config.toml
activation = "polyrelu"
qk_norm = true
extras = ["local attention windows", "value embeddings", "an embedding shortcut", "learned residual scales", "skips across layers", "weighted sums over earlier layers", "capped logits"]
init_std_qkv = 0.0334
init_std_o = 0.0334
init_std_up = 0.0334
lr = 0.00169
beta2 = 0.95
weight_decay = 0.074
warmup_steps = 361
batch_tokens = [8192, 16384]
train_tokens = 130100000
steps = 11181
Each number is 50 + 15 x the weight over its row's rms, rounded and kept within 0 to 99. Layers, rows and columns count from 0. The size before them is the row's rms in percent of the matrix's.

# layer 7 attention value, 128x224, rms 0.12, rows 20-35, columns 0-223
097:55 52 57 64 52 28 75 49 37 76 52 47 41 66 33 41 60 51 43 68 58 50 38 60 49 70 63 82 60 84 28 40 52 54 70 43 31 42 32 70 48 34 47 49 42 67 53 64 29 49 36 60 77 43 35 65 44 53 42 47 45 61 58 52 34 45 40 58 47 64 56 69 24 71 73 45 45 42 62 66 41 41 62 39 52 49 43 33 43 14 58 51 54 51 77 41 54 29 31 50 50 50 60 40 29 51 63 18 45 71 42 37 29 59 28 14 47 24 29 42 51 48 90 50 34 45 59 35 52 62 25 61 46 25 57 46 53 68 44 64 52 52 47 37 69 00 57 45 59 47 60 37 77 65 41 74 61 55 67 72 60 38 53 56 37 28 67 49 40 33 63 60 41 63 59 68 54 46 60 77 61 37 42 34 38 52 66 67 36 36 87 28 43 55 79 86 72 61 47 51 37 79 40 42 69 57 43 50 57 22 49 17 52 68 63 60 64 42 72 52 55 40 50 46
087:27 64 72 53 65 65 32 46 62 66 50 30 65 33 41 44 52 50 70 61 49 50 76 25 39 45 70 83 38 65 27 34 52 24 58 51 58 40 31 51 38 48 46 26 45 37 56 68 53 63 44 30 51 64 59 35 52 41 46 57 55 39 67 60 32 65 67 52 43 59 54 53 32 75 64 79 47 30 50 26 52 44 33 70 64 21 44 91 59 10 66 62 28 69 32 74 40 53 43 43 56 55 28 56 36 59 59 28 43 63 48 50 43 39 43 22 57 32 44 42 56 64 49 52 54 37 29 30 57 78 30 65 48 45 73 40 57 31 22 29 57 50 65 51 73 31 51 34 38 35 46 39 73 23 35 73 39 42 64 51 46 35 65 46 50 42 48 34 43 27 73 72 44 42 21 76 69 74 66 56 34 53 40 51 62 59 24 36 60 59 76 71 38 55 28 83 43 65 56 43 50 72 44 54 54 32 42 30 57 30 57 38 55 75 49 39 32 38 62 41 66 42 36 42
085:63 51 39 50 65 62 41 42 57 58 48 83 59 62 55 57 41 38 60 29 63 41 57 68 47 38 42 37 29 38 52 60 52 32 37 62 50 50 59 05 51 91 38 60 58 36 33 48 56 45 58 37 32 55 69 37 67 39 53 54 39 24 22 56 58 47 54 60 75 40 59 27 67 41 23 44 54 77 42 49 58 62 52 59 70 37 73 82 55 87 56 45 28 61 40 28 43 38 52 42 64 53 40 61 77 49 43 76 79 28 42 57 64 43 77 63 57 74 62 48 22 54 40 51 57 38 31 67 57 30 72 44 47 62 25 43 68 52 58 18 50 29 60 58 36 70 36 46 14 45 51 52 28 59 49 50 32 50 30 33 31 46 45 43 91 47 44 32 48 80 42 01 61 49 41 35 56 57 41 29 47 43 60 47 81 37 55 47 40 44 23 67 54 60 41 29 34 47 57 47 41 33 66 37 43 47 63 45 35 55 47 67 54 32 36 36 44 64 40 64 30 60 64 58
100:66 36 44 46 43 60 62 48 47 18 43 78 57 44 64 74 55 44 57 37 51 52 45 78 43 44 27 12 44 34 78 57 51 74 54 57 49 58 64 25 53 48 52 61 61 58 30 27 62 36 57 46 37 34 63 47 38 48 52 53 60 44 15 55 61 55 53 37 52 29 43 57 82 35 32 29 69 64 47 62 47 79 54 35 51 70 42 52 53 93 29 44 50 49 55 36 49 72 57 49 50 57 56 48 71 61 39 62 57 37 52 59 70 46 61 84 58 70 62 45 40 40 49 49 58 55 65 81 40 11 71 35 49 65 35 59 54 61 55 35 60 40 34 58 24 79 44 66 46 62 42 55 24 50 57 25 42 41 38 39 55 70 29 40 65 67 50 60 61 75 16 35 46 58 42 10 55 42 28 21 41 55 50 63 52 51 51 46 31 48 11 55 66 37 45 15 36 45 52 54 50 26 65 69 21 59 46 67 41 79 38 74 42 33 43 41 48 67 24 51 43 61 47 56
108:32 28 66 38 56 51 54 45 48 20 37 50 59 48 65 51 27 45 43 56 20 72 25 52 36 56 26 50 42 57 51 41 54 63 61 68 36 61 57 97 34 28 69 37 36 58 57 51 72 60 48 43 43 50 55 37 45 33 55 45 42 31 41 72 29 65 59 28 71 51 50 79 22 40 46 63 55 25 49 54 47 27 57 56 61 41 39 61 67 44 54 70 58 55 42 68 50 72 65 57 57 69 24 17 83 53 35 47 47 36 67 73 52 33 55 31 65 52 41 42 44 44 28 55 63 49 58 53 56 41 35 49 53 57 39 63 62 63 41 29 62 32 48 49 57 49 50 80 38 36 32 50 70 32 55 42 32 11 49 41 53 42 51 60 52 71 37 57 52 64 36 76 43 55 54 72 54 43 57 50 46 60 38 46 61 55 50 44 63 66 22 46 62 54 00 53 36 57 49 64 39 49 64 58 25 44 00 58 56 55 29 57 39 65 33 42 29 78 56 20 84 61 54 56
088:28 34 54 64 43 40 63 38 44 63 52 52 46 49 36 42 59 70 46 62 49 55 63 31 54 64 53 59 60 64 52 46 37 49 58 41 51 38 47 84 44 38 82 40 44 76 44 56 17 44 44 58 60 37 34 72 46 65 49 50 75 59 54 59 46 54 57 41 42 50 40 49 43 50 67 58 48 45 66 73 40 45 38 45 32 49 30 16 62 07 50 61 47 55 55 65 65 55 52 62 29 45 87 32 13 53 72 17 20 64 45 24 43 53 32 53 48 30 25 51 80 52 66 49 47 48 56 41 43 61 34 51 36 30 83 51 31 54 23 56 45 54 39 44 55 25 73 44 76 60 63 56 58 61 44 32 61 51 65 59 59 51 46 60 18 34 65 58 43 30 51 54 46 56 64 63 48 49 60 69 58 43 53 64 18 55 49 63 67 51 65 28 25 50 76 87 88 61 52 51 59 81 40 74 71 46 22 40 53 43 58 39 56 68 78 66 64 34 52 43 71 17 40 39
093:51 58 55 71 79 50 66 32 69 87 55 47 41 15 19 40 59 58 56 53 35 53 62 61 41 43 34 74 22 40 47 56 48 11 49 48 60 37 25 33 67 63 51 29 31 49 46 41 40 50 37 39 68 48 57 42 55 40 74 46 49 33 54 68 31 48 49 50 50 60 57 37 50 58 56 85 75 36 45 37 51 44 41 54 75 30 41 79 49 25 55 56 33 62 62 56 28 34 45 46 84 43 32 52 39 52 45 45 44 67 56 40 39 30 52 41 54 14 50 39 55 67 62 57 41 69 28 51 61 56 35 44 53 50 71 24 60 36 30 12 39 40 53 64 58 36 36 40 41 59 39 21 42 13 47 62 45 58 43 54 33 42 39 34 61 43 52 24 50 52 35 44 61 56 09 47 59 77 63 39 19 40 51 99 60 49 24 58 31 47 65 65 38 67 46 42 48 63 61 59 57 76 71 45 62 47 56 36 46 44 43 52 52 83 34 45 34 51 67 54 55 41 37 60
086:15 39 44 64 32 55 67 59 34 37 39 39 33 32 28 49 50 81 48 66 27 45 36 42 52 46 39 59 65 42 56 70 40 52 59 37 60 65 54 73 59 40 62 35 55 64 51 47 45 60 44 57 28 47 06 40 58 42 70 52 70 78 55 51 55 56 44 15 47 60 41 50 66 53 75 78 58 58 49 65 51 43 37 34 48 47 36 60 82 23 53 40 59 63 57 63 38 30 80 57 56 42 72 27 57 47 90 48 59 48 58 19 29 57 32 67 54 30 30 47 63 53 69 56 46 79 41 70 53 59 44 50 62 50 51 37 17 58 56 46 36 74 33 44 72 54 51 48 69 89 25 35 55 36 45 31 55 52 33 71 65 61 18 49 52 43 71 47 46 62 39 61 50 48 39 39 58 66 64 42 25 30 62 74 44 45 48 53 52 33 45 60 50 58 58 42 37 51 56 87 61 60 61 45 67 51 12 49 54 73 62 62 57 69 37 44 47 22 51 13 64 33 30 48
098:33 25 57 40 59 59 45 64 36 26 44 85 63 65 50 71 50 30 46 48 63 57 56 54 47 65 53 47 53 73 57 56 48 66 46 59 36 56 55 64 07 56 54 66 60 57 30 59 55 30 64 47 26 63 71 59 33 55 29 51 57 65 35 66 53 57 57 26 85 21 45 63 54 07 42 40 36 45 49 64 45 57 50 33 58 51 65 45 71 80 44 62 59 56 07 50 62 74 34 47 30 61 69 26 62 56 52 57 46 32 55 66 73 57 42 64 48 76 51 63 28 50 38 43 55 18 69 53 37 25 60 68 28 54 35 74 83 58 58 37 59 49 53 31 37 81 72 68 41 42 62 52 55 73 35 36 37 33 48 38 61 59 36 59 52 37 49 59 49 82 44 50 47 52 51 56 57 30 30 49 81 50 56 21 51 48 60 45 50 54 17 50 51 38 44 94 62 42 45 41 45 35 44 79 37 41 07 50 52 44 71 57 44 36 68 50 55 60 49 38 50 61 54 51
083:47 38 32 56 30 61 44 53 47 46 57 40 44 45 45 42 72 86 49 41 41 30 70 40 64 59 53 45 51 29 71 51 30 26 46 40 79 55 66 39 84 67 51 39 42 72 49 36 43 60 38 71 50 20 25 76 44 51 64 70 69 63 44 34 52 61 54 46 25 48 45 35 64 55 50 70 55 55 51 64 45 39 41 58 49 65 28 34 40 27 33 39 35 39 64 51 66 39 50 46 39 35 69 55 14 56 62 30 32 60 35 16 49 68 49 61 67 52 36 52 82 46 33 54 49 54 37 53 54 62 38 47 44 30 62 52 07 23 27 72 27 57 32 70 47 35 51 37 93 89 49 65 42 42 53 22 68 79 64 66 55 52 51 31 55 45 67 50 46 26 49 29 46 44 55 38 51 67 58 48 49 44 62 65 32 49 42 58 49 50 44 47 26 44 84 41 54 46 57 50 67 88 61 53 78 45 51 36 54 55 57 65 53 42 64 68 73 20 36 67 41 29 47 42
115:77 56 42 56 49 38 80 40 46 71 55 61 58 70 62 58 74 40 65 24 75 55 65 71 48 45 50 54 25 42 42 46 56 56 65 48 52 52 31 12 47 80 19 49 57 36 53 41 42 30 44 46 75 51 67 71 32 50 39 42 48 62 34 47 64 44 41 71 12 51 49 36 69 58 28 33 54 85 40 50 56 73 62 37 52 54 56 61 42 86 38 30 43 57 52 36 39 61 38 38 55 41 55 60 32 64 42 48 53 76 20 40 31 71 33 55 28 35 50 48 54 58 70 45 42 30 56 55 57 55 59 55 40 46 61 27 68 66 33 65 49 53 34 54 39 48 33 41 56 46 60 50 39 66 40 69 40 47 58 41 38 58 47 12 68 31 41 36 56 33 54 11 53 62 04 32 45 55 49 49 48 38 52 38 57 37 52 54 44 48 73 70 32 43 66 51 43 60 45 53 36 40 41 58 59 74 99 45 44 41 52 36 44 14 53 48 55 32 51 68 28 52 60 44
093:46 65 74 37 41 58 80 62 73 31 36 52 46 77 56 57 71 61 41 50 68 73 55 72 48 47 39 55 40 31 47 45 51 69 24 44 54 58 67 67 57 60 31 50 49 48 48 48 64 35 48 59 86 48 20 60 45 45 71 29 30 64 37 48 55 27 44 70 33 65 65 65 42 97 35 61 53 39 41 53 67 32 62 39 61 63 37 50 44 85 43 65 57 40 94 71 51 64 64 43 62 27 40 41 51 63 60 35 51 45 49 68 26 62 46 54 39 44 45 57 59 29 25 56 33 99 59 78 43 50 61 30 24 59 00 38 22 51 41 40 48 75 33 49 36 47 37 64 50 41 41 42 35 36 55 68 62 32 64 51 47 44 52 43 78 46 31 67 56 44 53 68 44 39 41 66 57 47 41 48 40 45 44 00 58 26 49 35 40 55 44 64 55 43 46 56 68 54 57 63 56 66 48 38 33 54 55 58 60 38 44 42 49 43 37 59 47 51 37 52 39 34 49 43
078:20 46 71 34 45 78 27 53 62 30 55 51 30 60 50 54 51 73 19 58 30 80 56 40 52 38 56 47 59 32 65 68 51 24 20 54 69 60 76 73 55 64 47 73 37 41 49 48 64 55 51 38 50 42 37 58 62 50 70 31 51 43 57 43 62 48 70 40 47 51 44 56 42 51 40 70 51 38 44 32 52 37 36 74 68 64 44 48 32 46 46 75 63 31 56 99 72 69 69 47 37 45 45 33 32 31 52 38 38 30 65 55 51 50 62 57 65 71 45 74 68 47 00 52 64 73 48 39 46 34 43 30 35 63 37 54 43 07 36 61 39 80 54 61 64 52 36 56 65 67 22 73 38 16 52 39 64 49 70 46 44 28 53 34 45 64 37 59 46 55 55 92 42 25 56 67 46 38 49 49 52 54 48 55 42 54 27 37 37 78 36 62 49 31 34 49 54 43 57 45 75 54 49 36 41 37 17 37 48 46 51 70 65 47 60 50 41 49 42 41 51 40 40 55
108:81 82 35 62 37 54 41 52 54 77 61 47 36 55 52 42 51 49 62 29 67 35 80 47 49 57 65 49 38 46 49 68 43 38 57 45 67 58 45 00 73 83 35 46 53 35 51 51 35 36 43 42 72 45 56 49 41 30 61 56 46 54 44 44 45 48 68 80 43 53 57 28 43 59 30 38 55 58 44 30 57 59 61 49 55 49 57 58 24 60 20 22 18 45 60 48 55 16 35 52 59 49 33 67 43 43 71 49 79 74 19 56 40 24 77 36 47 62 47 30 44 53 58 50 54 26 19 52 65 67 56 49 58 35 45 35 53 51 48 55 50 46 47 57 43 36 43 20 53 55 72 54 37 51 50 51 56 73 32 42 32 35 54 16 78 55 54 35 51 42 57 13 55 60 38 29 45 79 42 35 59 58 56 47 52 38 51 57 37 55 71 54 37 53 81 28 41 65 49 43 45 69 64 34 59 61 99 35 46 43 33 41 55 33 61 56 59 54 43 80 29 53 67 33
080:55 44 58 44 64 41 62 39 42 32 42 55 63 58 63 51 46 32 62 51 58 36 51 59 31 27 50 58 31 48 35 42 58 68 70 50 29 56 48 56 20 26 47 46 67 51 58 66 57 51 55 41 44 51 70 16 59 54 33 44 43 36 43 73 31 73 33 55 59 38 55 62 33 57 32 23 59 44 54 36 52 60 53 50 69 51 56 59 98 75 56 55 39 53 51 43 37 45 46 50 72 71 54 46 80 69 30 58 77 47 25 79 41 15 69 39 47 53 57 25 36 38 60 48 69 16 29 65 48 56 76 65 48 56 49 66 59 84 46 22 79 16 55 50 48 55 52 69 19 14 36 35 60 59 49 52 38 15 21 37 44 53 49 71 59 62 42 55 46 53 62 43 41 45 56 49 78 57 44 51 63 72 55 21 62 54 76 48 51 36 55 42 67 66 28 50 42 64 49 60 30 35 47 82 30 47 55 56 43 52 30 38 41 68 44 43 37 85 43 40 59 60 76 55
103:51 60 45 59 31 63 51 71 39 34 42 84 56 45 66 50 61 44 76 33 62 64 68 42 56 51 38 52 38 54 59 68 53 54 53 49 45 52 38 30 19 75 32 35 72 44 34 74 46 25 59 36 50 69 63 56 40 39 36 45 56 64 36 76 66 47 66 75 42 55 51 19 74 28 30 43 36 89 28 41 66 56 53 21 56 62 70 73 63 83 16 45 43 73 24 54 16 49 72 53 66 42 69 26 54 67 79 83 67 61 26 63 53 39 31 66 32 70 63 43 51 48 33 45 56 19 36 58 41 17 66 53 50 57 39 49 52 53 52 39 58 67 47 50 41 69 59 50 59 71 59 46 31 65 27 31 41 62 32 37 42 50 31 39 78 42 43 30 53 65 63 33 71 52 45 32 65 66 31 35 44 34 54 30 65 42 46 42 49 60 49 60 35 49 74 54 47 60 55 74 50 51 53 67 48 43 58 28 40 36 54 41 55 19 64 46 52 56 30 55 34 40 36 51
# layer 7 attention output (transposed), 128x224, rms 0.128, rows 20-34, columns 0-223
107:64 46 66 48 53 47 82 32 48 44 54 59 35 67 64 84 56 53 58 45 57 61 29 62 56 43 43 55 51 49 52 48 64 56 57 61 58 39 85 28 31 29 48 66 44 70 40 58 57 45 46 51 46 29 66 65 41 62 43 32 51 64 34 46 73 37 27 59 43 43 24 48 62 18 26 30 90 78 39 53 58 44 71 41 51 62 34 51 59 79 21 32 49 73 29 63 47 77 56 43 37 48 53 33 67 97 42 38 60 36 55 60 52 81 64 67 22 59 35 60 57 12 55 50 82 48 48 59 29 25 18 25 23 60 39 54 43 40 52 47 55 61 52 51 56 55 46 55 55 36 61 50 75 44 24 44 50 32 51 48 36 56 47 67 58 47 47 54 30 74 49 76 61 38 54 45 48 82 34 60 53 47 99 45 49 56 58 55 52 54 34 37 37 35 52 48 50 50 44 56 38 44 25 64 56 37 50 39 53 51 48 11 89 47 50 45 52 57 58 41 58 51 56 55
095:65 40 50 74 36 49 78 41 28 39 31 32 54 45 71 69 57 52 58 42 69 34 39 33 54 44 65 41 40 41 35 48 48 51 46 46 50 38 73 39 47 49 45 65 65 45 41 61 58 42 53 59 56 39 71 54 35 60 25 32 51 62 36 59 59 43 70 52 48 47 36 40 64 18 41 31 60 69 46 45 48 41 67 44 43 66 22 48 65 44 06 35 63 75 20 50 41 61 44 44 17 22 47 33 66 93 52 53 62 55 41 77 53 63 51 67 22 66 40 47 40 40 62 43 73 52 47 44 36 37 39 41 33 71 33 44 53 21 47 44 55 59 56 34 38 67 55 49 55 36 46 44 73 49 21 37 72 06 43 39 42 55 55 45 55 45 51 42 45 51 64 53 87 63 43 47 45 61 53 51 59 47 99 80 71 55 56 63 51 63 25 60 31 51 60 34 64 39 24 67 26 49 26 55 51 29 47 19 46 58 48 10 54 40 67 41 50 29 36 53 61 46 75 52
102:35 34 45 54 46 56 31 47 40 66 49 42 59 38 34 38 59 49 47 57 41 37 83 46 37 63 63 39 61 47 46 58 35 43 44 40 39 57 20 72 66 64 55 42 73 23 55 45 39 49 51 60 53 60 34 39 55 42 47 71 46 46 68 53 30 63 74 35 62 59 58 63 47 79 71 65 24 37 48 59 37 64 30 57 59 37 76 50 47 30 67 63 53 23 76 34 45 26 42 62 53 50 57 72 45 00 62 66 38 51 37 44 48 04 48 40 70 43 60 43 49 85 49 57 28 48 38 57 69 76 92 77 74 45 57 37 60 71 53 36 56 51 47 51 30 37 58 46 41 55 46 45 34 51 62 54 55 67 59 64 72 46 52 40 42 35 49 63 76 37 45 35 46 55 46 52 50 22 65 34 42 44 00 54 60 32 44 48 50 51 73 66 74 64 43 54 36 41 59 48 47 45 63 44 52 58 51 64 51 37 72 75 03 42 60 48 55 42 63 56 43 50 41 48
101:40 60 46 41 62 44 21 50 68 60 71 53 47 49 25 24 42 55 41 54 40 49 63 50 35 52 47 40 57 52 60 57 41 40 52 49 52 55 28 69 71 66 54 32 45 36 60 34 45 56 42 41 56 79 29 38 57 44 64 73 44 23 55 42 40 65 36 45 59 58 67 56 34 83 68 70 34 19 54 50 50 59 31 55 48 38 65 54 40 41 86 79 44 24 82 45 61 27 50 56 74 65 43 71 30 08 63 52 36 56 53 31 48 36 44 34 84 27 52 42 56 83 43 61 17 61 43 50 70 73 65 50 72 33 76 43 61 63 42 45 38 44 41 54 50 40 37 48 51 69 47 47 20 46 82 60 43 71 51 65 70 46 56 47 35 50 53 50 67 26 44 37 21 42 48 49 58 28 59 48 52 58 00 27 36 49 44 36 50 41 70 43 72 59 43 61 39 60 67 33 70 48 75 38 48 65 53 72 59 47 62 96 39 62 44 53 53 64 53 64 54 55 36 45
101:34 49 42 42 23 45 55 56 61 65 56 60 49 45 41 33 44 46 43 42 60 36 32 51 46 60 51 61 44 48 64 62 48 42 62 36 47 68 41 58 57 73 64 16 73 57 53 58 27 56 44 56 52 69 32 74 35 32 47 60 29 44 38 64 19 49 35 50 28 76 54 60 42 77 32 65 46 26 87 48 38 20 72 42 45 37 48 25 40 62 58 82 38 41 84 92 67 44 45 70 63 49 57 83 32 21 67 37 43 60 34 38 49 26 49 33 46 10 26 32 47 52 54 55 31 59 41 59 54 54 49 44 57 49 68 47 52 57 40 56 44 60 16 32 59 35 40 18 67 55 60 55 47 35 40 59 61 64 49 45 63 63 52 58 44 48 52 66 40 44 65 45 47 36 46 64 27 53 54 54 60 43 18 27 34 56 64 64 31 58 31 56 52 28 69 56 70 70 66 58 49 65 86 27 24 65 20 51 55 38 57 53 37 53 45 52 47 75 25 77 39 41 39 38
093:71 68 52 49 63 45 53 36 54 34 47 67 28 80 62 66 21 59 71 41 64 52 40 54 31 25 33 60 38 60 64 42 74 45 60 82 73 30 74 35 43 39 33 61 21 83 48 37 73 52 50 51 52 45 72 71 44 64 49 41 56 48 35 40 75 49 23 74 39 28 48 36 57 44 30 23 76 53 33 42 67 46 58 59 46 50 33 64 52 82 37 40 51 75 44 55 52 73 63 38 49 59 35 48 47 81 26 24 63 48 51 50 44 71 53 62 22 65 38 58 49 18 46 62 69 45 51 59 29 18 11 26 18 63 35 49 62 49 60 75 49 54 52 56 68 67 26 56 64 49 71 66 53 31 47 57 47 46 40 33 13 53 45 66 54 63 49 32 48 53 50 49 56 42 45 42 46 64 30 69 58 59 82 31 63 66 54 46 45 43 46 32 27 30 50 36 56 66 47 52 61 43 40 69 48 48 71 42 64 63 29 40 70 64 53 53 67 68 42 48 57 61 70 50
088:64 54 57 56 39 37 89 41 29 45 40 38 48 62 58 84 48 49 61 49 60 42 45 31 33 40 56 38 51 27 65 55 70 36 45 62 53 33 65 37 74 39 56 63 50 14 45 45 64 29 55 74 58 45 49 61 03 70 35 34 55 47 20 59 57 38 78 60 68 35 26 55 64 65 44 38 79 65 43 60 50 47 66 54 50 53 29 61 57 56 31 33 49 53 57 56 57 70 38 46 27 25 37 51 58 50 44 70 41 54 58 64 57 27 77 65 16 50 36 59 40 44 56 52 57 74 39 50 51 42 55 28 29 70 33 39 80 32 55 32 48 80 58 44 44 53 43 47 50 45 66 38 52 51 59 70 97 17 53 63 53 54 48 45 36 44 49 50 40 43 55 51 63 56 35 52 37 54 70 68 86 38 55 69 65 50 57 67 48 68 28 69 51 51 71 40 33 53 29 70 33 29 48 70 56 37 56 15 58 78 48 18 21 41 60 60 61 31 61 50 64 56 57 48
091:70 68 51 13 51 51 63 65 54 51 45 53 33 83 48 50 29 45 67 57 68 52 57 68 21 21 44 57 46 43 65 41 73 29 56 62 70 38 35 67 72 37 43 52 11 44 61 40 66 44 55 59 43 41 68 80 47 66 59 36 43 13 27 58 44 66 41 70 49 31 64 54 45 66 47 28 55 23 41 32 68 43 64 85 48 37 49 61 39 63 49 49 27 56 71 61 85 63 40 52 58 43 20 62 46 41 47 33 46 76 52 62 40 38 50 60 42 53 36 65 58 37 46 63 50 59 63 59 50 45 14 36 43 56 31 64 66 56 53 54 39 67 52 50 65 40 17 56 47 85 89 71 44 24 60 57 57 41 37 74 54 47 55 52 41 75 31 34 60 48 52 25 41 39 40 62 50 41 50 76 77 42 32 12 65 73 53 52 34 45 60 26 43 36 55 54 41 61 46 64 60 54 62 52 40 39 53 41 86 73 47 41 37 57 37 55 53 65 37 61 45 65 62 37
096:41 33 41 39 54 52 26 27 53 65 50 66 55 32 25 25 31 60 63 45 30 48 71 49 29 61 34 48 59 72 43 59 41 52 52 56 57 43 22 73 51 67 47 31 61 62 60 44 47 55 26 43 60 59 33 44 65 25 54 90 41 37 65 54 41 83 15 50 43 60 65 48 29 64 60 53 29 11 56 44 57 40 31 59 45 42 63 57 51 31 58 77 48 41 71 45 40 23 65 52 84 57 35 59 53 29 54 34 45 63 37 25 45 49 37 51 64 32 38 26 60 94 33 63 47 37 41 69 62 57 44 65 64 39 65 35 48 68 45 64 61 31 46 51 43 35 39 36 54 51 51 59 21 34 44 52 35 59 59 40 40 42 59 55 54 43 51 46 86 31 47 48 43 55 52 44 65 38 58 39 23 74 16 13 52 56 33 33 52 41 81 38 52 55 47 67 55 45 61 33 58 69 66 39 44 70 51 74 69 29 64 89 48 60 54 36 57 68 34 71 43 47 31 59
081:60 83 41 38 71 52 17 78 55 27 62 47 36 71 42 39 25 59 78 52 68 52 52 55 34 25 43 62 52 52 63 20 78 44 43 74 57 21 56 46 61 36 43 54 13 68 43 27 71 68 62 51 54 65 71 68 47 67 61 48 56 40 50 47 61 51 43 72 58 35 77 41 40 84 42 43 53 35 38 39 66 60 38 72 72 51 58 70 46 59 53 45 45 49 65 51 58 52 55 47 62 67 20 60 26 29 35 35 59 42 53 48 51 30 56 54 58 66 64 69 36 35 37 56 45 59 58 55 42 46 48 53 43 48 32 59 66 46 63 85 37 61 50 55 76 58 24 56 44 63 60 53 35 33 76 58 30 51 32 57 42 51 45 53 38 83 50 29 62 40 46 22 32 54 42 47 35 25 37 52 58 61 27 35 66 66 39 30 48 41 56 31 35 30 49 33 37 58 47 59 81 29 49 74 48 60 76 51 59 78 26 73 33 74 60 67 58 60 48 52 75 74 75 56
112:48 40 75 77 57 49 42 36 45 64 53 36 50 39 14 77 69 64 35 62 48 60 60 42 46 34 55 34 68 57 32 60 49 49 29 72 45 50 80 55 43 38 70 57 62 24 37 45 59 50 39 50 78 39 54 24 46 64 46 43 66 68 42 37 62 53 74 24 96 53 28 48 56 43 71 67 62 68 36 56 53 61 53 37 60 26 64 49 48 62 44 46 57 52 48 35 35 53 46 39 47 44 56 27 50 32 62 70 44 34 60 41 53 34 52 63 62 65 50 50 74 43 38 28 57 70 33 45 31 57 78 42 32 43 57 33 60 40 47 17 54 34 50 62 47 39 39 77 48 38 26 22 29 64 43 48 56 23 39 49 69 52 56 41 72 31 60 54 41 45 40 70 60 53 58 20 78 27 64 41 42 60 43 99 51 34 54 39 82 42 52 39 62 72 12 50 41 23 53 30 60 38 42 63 78 52 61 34 43 45 68 41 38 51 69 62 81 34 66 43 59 45 28 45
095:18 46 64 38 31 50 20 75 56 50 61 52 58 36 20 35 55 51 52 65 41 69 53 55 43 55 61 33 53 59 44 39 52 61 51 48 40 62 34 63 39 50 73 24 48 44 48 44 35 51 71 37 58 52 26 44 52 53 56 55 58 41 29 49 15 49 34 52 60 58 29 86 62 81 44 69 99 42 74 50 39 52 45 33 49 46 70 48 50 55 57 59 32 18 90 63 45 54 44 34 58 78 56 29 25 19 68 41 53 52 66 59 70 44 49 44 71 42 36 59 70 56 39 32 48 65 43 56 52 64 68 48 46 37 81 52 44 80 46 41 57 53 37 49 70 09 65 43 50 39 38 47 43 55 28 58 55 78 33 75 57 28 45 64 39 41 38 53 41 63 59 55 33 28 65 39 55 18 50 41 47 21 19 29 46 34 62 23 54 53 70 26 49 52 46 82 34 43 52 51 54 58 66 53 40 75 29 58 30 50 46 53 55 67 51 62 47 40 72 43 55 26 44 60
085:36 69 34 42 50 40 00 79 66 36 54 52 68 33 47 17 49 34 55 44 31 57 58 35 45 69 47 58 42 52 46 39 58 61 53 44 39 46 11 60 81 56 58 15 44 51 59 42 55 51 73 34 52 69 31 43 52 38 61 61 49 40 68 63 17 47 35 69 47 58 66 53 48 95 51 54 33 18 73 43 36 55 35 52 50 61 56 46 41 20 67 54 52 34 68 58 51 49 53 52 59 83 26 61 32 37 45 41 51 65 52 44 70 63 44 42 71 43 68 48 39 69 35 39 31 64 73 40 78 63 51 72 78 37 61 59 37 65 57 88 50 54 45 38 50 46 63 34 49 32 48 64 57 48 55 62 61 69 36 54 31 26 56 48 29 77 41 39 54 38 55 26 36 61 59 52 42 44 35 27 52 47 20 18 50 54 36 28 51 47 65 49 51 33 48 62 47 54 54 59 67 48 70 50 22 79 39 54 49 59 25 85 64 57 65 56 42 52 43 47 66 39 69 69
105:28 58 71 51 57 55 48 51 48 53 60 35 52 48 57 66 78 49 51 61 66 54 50 42 47 56 58 37 49 42 34 36 29 56 45 38 43 42 76 45 37 47 56 60 59 38 55 36 64 30 63 64 55 50 60 33 50 63 43 31 82 67 51 56 46 17 66 20 74 49 33 30 65 32 64 49 69 78 41 69 40 69 26 32 67 80 61 42 51 46 21 44 68 43 36 59 12 57 59 47 23 48 69 51 48 69 48 76 37 26 43 68 47 66 80 57 44 61 73 51 57 49 40 43 46 54 73 64 30 71 70 66 35 68 23 38 58 31 52 35 61 56 54 56 49 63 57 49 33 63 23 17 55 64 43 52 36 27 69 52 63 45 49 54 55 34 53 60 35 33 26 61 56 51 66 32 52 50 45 35 42 49 73 75 48 35 55 29 71 85 55 60 58 77 34 58 31 48 50 40 39 19 29 71 80 37 43 39 22 48 64 35 65 48 76 43 45 23 78 54 60 67 62 71
080:44 31 59 59 37 50 79 40 51 78 52 42 50 52 58 61 70 64 56 39 64 33 43 55 54 57 67 27 46 47 42 79 30 47 63 34 51 67 69 54 19 70 60 57 83 47 49 69 24 34 38 55 42 61 35 49 71 54 32 48 52 42 46 49 61 47 58 14 52 62 26 52 64 29 54 49 55 73 55 73 27 44 62 39 54 78 47 31 64 65 51 51 57 45 37 60 29 47 53 45 25 30 80 53 55 73 70 55 39 53 22 54 40 82 54 49 36 43 39 24 53 57 65 44 56 22 33 48 40 65 51 34 44 66 61 39 43 43 44 13 68 38 34 38 46 59 64 33 59 57 51 33 45 56 21 42 49 60 60 46 56 70 46 44 56 20 62 67 39 61 43 71 62 40 52 65 52 74 57 54 39 43 85 61 37 37 84 62 40 70 61 67 52 62 46 56 60 47 50 33 20 66 41 28 71 31 32 53 34 26 84 30 70 31 43 35 53 33 58 71 25 29 23 41